config = dict(
    n_head=8,
    n_kv_head=8,
    head_dim=32,
    d_mlp=1024,
    norm_place='pre',
    qk_norm=False,
    optimizer='soap_variant',
    lr=0.00356,
    beta1=0.95,
    grad_clip=0.5,
    warmup_steps=200,
    batch_tokens=[131072, 262144],
    dataset='wikipedia_en',
)
Each number is 128 + 32 x the weight over the matrix's rms, rounded and kept within 0 to 255. Layers, rows and columns count from 0. Numbers have three digits each.

# layer 12 attention value, 256x256, rms 0.0425, rows 55-76, columns 0-127
141118100134116141121109176106111142108122083165121118112087122128113117106162098110135117155192140160210123110116114142140141112118141126114131139105138150126159134100153123129117107104132131108136111125156087162150081081158119178159151146137102107192143109223095128101149129193065092077137144176141094084118117154097140113095134114147105136117141199078146128117079111106149116154147
119104150142121115173162174063080121098121152126124148116131121145117083100132104179153137137095144106195108133055137095173095091150151151168150118078086183118165155104157130135058106123088120148116054163108115198147157102140116146156159141124143088096127114143117137123104167097131150098082156148090119162070084132152155150116199134081145119176161107128144088137111077171126142103175
098118081121144148121133126087123111121149122105166184097142125154136120134124068142094188135152118093131074120107166170095096085139148122127126135142121096148142077173108100118112119097111137129094142185105107114138098111119144107172120177094152139159096091134125142147173172087140122133155087122147126127134135145150148129151147120116129128129096173134145121144144103128069107164147
172094131149107170122113159178131192083112113161162134137121108090095171148086084123112100144148125160150172091160123151118100186091128127086134115081107143125130123081122138097171122185089069138146096098155149137154154112113159115145180095134130078140161138119138083153111141147146086063126091172140118141154153097140165103132137129146142108100128185117126145125198125115120153118100
095110119164173110157171126128108159107151119097136127103080163115060142131181129129125156176089103144140114183066122121139159056109129148158124134074095190106162132107138160124070102099067094116130160124132090149101177133173110171105146127134164082122175121159163113162117089127101117078134165158109127135095118143118118143127128157125117161154155144152132165124109075117166144110093
102092132118135105109080057150060158121173180209112087126159155126083127112079086099122137146136120082136110088087128153125135111143186165127136068126114162162135154179131183107126130133160120115088104197099160119136144063080155155080110178081079165141111111102178117087080137085172115079096172149138117128125115154186202174165154082101107174127124187122118155125091128068124185139099
134151122135147084122143125096149115154184079184127144112161116120110138138127112127123160116106141127064152127116135153156129117120115201138140147131103108130101088119079104110169109132116122149136165141156149141121126191127100118098162162103110137095117149135079141089090149089166142159150121108117099156119154118115118127105114132212063147177122105121102126153130106144072167175140
107136131086104158187143151097175128115146112131108082098138139179136158099118114072136146182143179085161199138087146136133116145112139153101117132195145135170112198074123138143111138104108079116115136109132138172103110142145131108174139087143104089104095088149150136142132108123159087092076093151138134159149102073126133129084129106116139136121129149162143166129154121150106115090135
183119142111143060112197147112095150139135162075081150105091129132136093108129164104091129115141143142139116136173134046181158071166143129137154079143084140103147105141112090153131114095154127140109099071154085182079173173159113173130155170125119123088148152092132131085097160108123197176067185079112074119112113148132123089132065164118113125124148064117174092071083104194115137108144
125096132112209190131097137153154144155120097130084151120149113102149179124114109160082141137102086148115118098150143050148143148123125131103080125106172115065035113133158182139141147131112161136135101164137124133125195137137135141131135117119192121130091131097175122107146123140144104147146118112147182140128147085148109124126095135155141114110111099115128149152140129145085104111108
194156131157101150134099148091151073063171168104071179084147149134098115141153169131166110106114159097135145140119129093160196140080142121082126163163068129108135112153108120091139116126160098121136087156100103107109109174135130143116108130094170179093109128121173126114137085143142113127143128097087169103141164083121156119127112122133096111141174164099164159156126142092103114107121
141076116147136122131120196103132138148118077133146126129142117108156160127146123070166173159163133144162127137162092122119118110165112136105096108132096071094183180090109201179130141145141117113061139140115146140134140064139167114111146141137120098118148171104130164097094126153104117140150128170123105086174138066096043091112130118121094092122186139141115096156112136108163144144112
152108106112095149095116088124118128091139181118139130107129094128165143111097127114153094111122151140132136095108116156155189125097129151151118106131094126166135087129127119141170154177139160097092114171162108134131104131119138090127176149133080144122137165146106092134101155085111116061159093161128108139164164088102141134150143181130131143096144068101092144126107073143094186116159
128107156131125168150134136089156123142150147097129080135136146111097111128156137114156129126075194082145137099097170089058167114133126122088160103138163152116126130101148143125157147155159162156143113090139142133175092060128145121070146148073063126166136176108131175151102178142088120109109086128074186131096107117133107116117151126139152091099135109129108130126136135140099115150149
146123134106161104103102164123136108115164126151113159159141160096107105140133208094110134080168150088121133184149134130148076131188162103143111117153153108114061154139080165110141109081115155111143156104156149115142066105117111085123142074123107087166169086138159146157091138111122177114124167101108164094196079161068152132115155132123148154085103138121138129135170206133130098141154
110166142116141114130183147093105153125061167108108115154103134128057125165136091134112136142166084138123091128190142136148155146131134072073118155157101125128108164136147059086191089141128107127155124098120101097163124164106140117165096132122115119158115099097123140130128119155123168136122125117115105144130130113151180104107135186119158102131116139168142131117157092099130092116135
153152121151172109130127101150079096105147128184156147109118201151143120145174161120112128111084149122129160138156145150134103149108125134104123131140186115165148095146073124094090096104145071099143171082086158147091148114133066155104075140053137154157141151099126095129143108141116140144082116115120136161107123113188151131117144087109121144080139179092139093160157135098137076166120
114132142095060115116167109122124085096148180144150144112185084125144130174121105122150117087153120144083114079083106123150170146138098161152095134155150167194126165131130101120144119116155130109091142096099120111149140221150183125112129110117137139075093101128064087169114114149181159133150157146040113089141151099074114143062062111132100152139120164145114121099148141146167121101112
119156152136133140113111140133156121188124162095110117136117169137127082120089120156129072131123095138138122095132082097123102086172098147119132098163149137107131130173121081147158177160101167126127146156089109099169164156116149140178143125157139112180103078105134169081138166139107136110107118114102112125134131143109114090106095181135074175133111097169120085144115131129134096142150
154086099097082117165118083124121122146148146152129140104125139124080168073126161097138138142107090117076115140067082083107137141143150153160116129160097132110098129116126119115111093105096101075116117091076164134122094204130165082122116104127097109176148157122146120132171161114096186108095079153123144092087116140078174142131155146114155135101100155134072155080128087105099069168122
097146130142183139082165139133161140146183099109129155105137176088164090132064161084124083106171127100142141129128124164109138123128170157132109198094128113170152129110102159184119155093144108139167102122147102057137116111080108142137157102162087124083151130140181129114046128115150109158153135088088097165213110125118133119136113155171158096089161065132122103133113168140115116106149
148130144161156107118079146143106108123137137128138118110101106111129142135103115159093138145121126122130158114090151136094128127114131094151153089139126095156151174139149093097120129125161153112084095118105222143158116111080159087159078096130111134099079108128166087074128132134119163083087086187127128163110091127119117139141117096128107131087160157104122102151137104141119105154143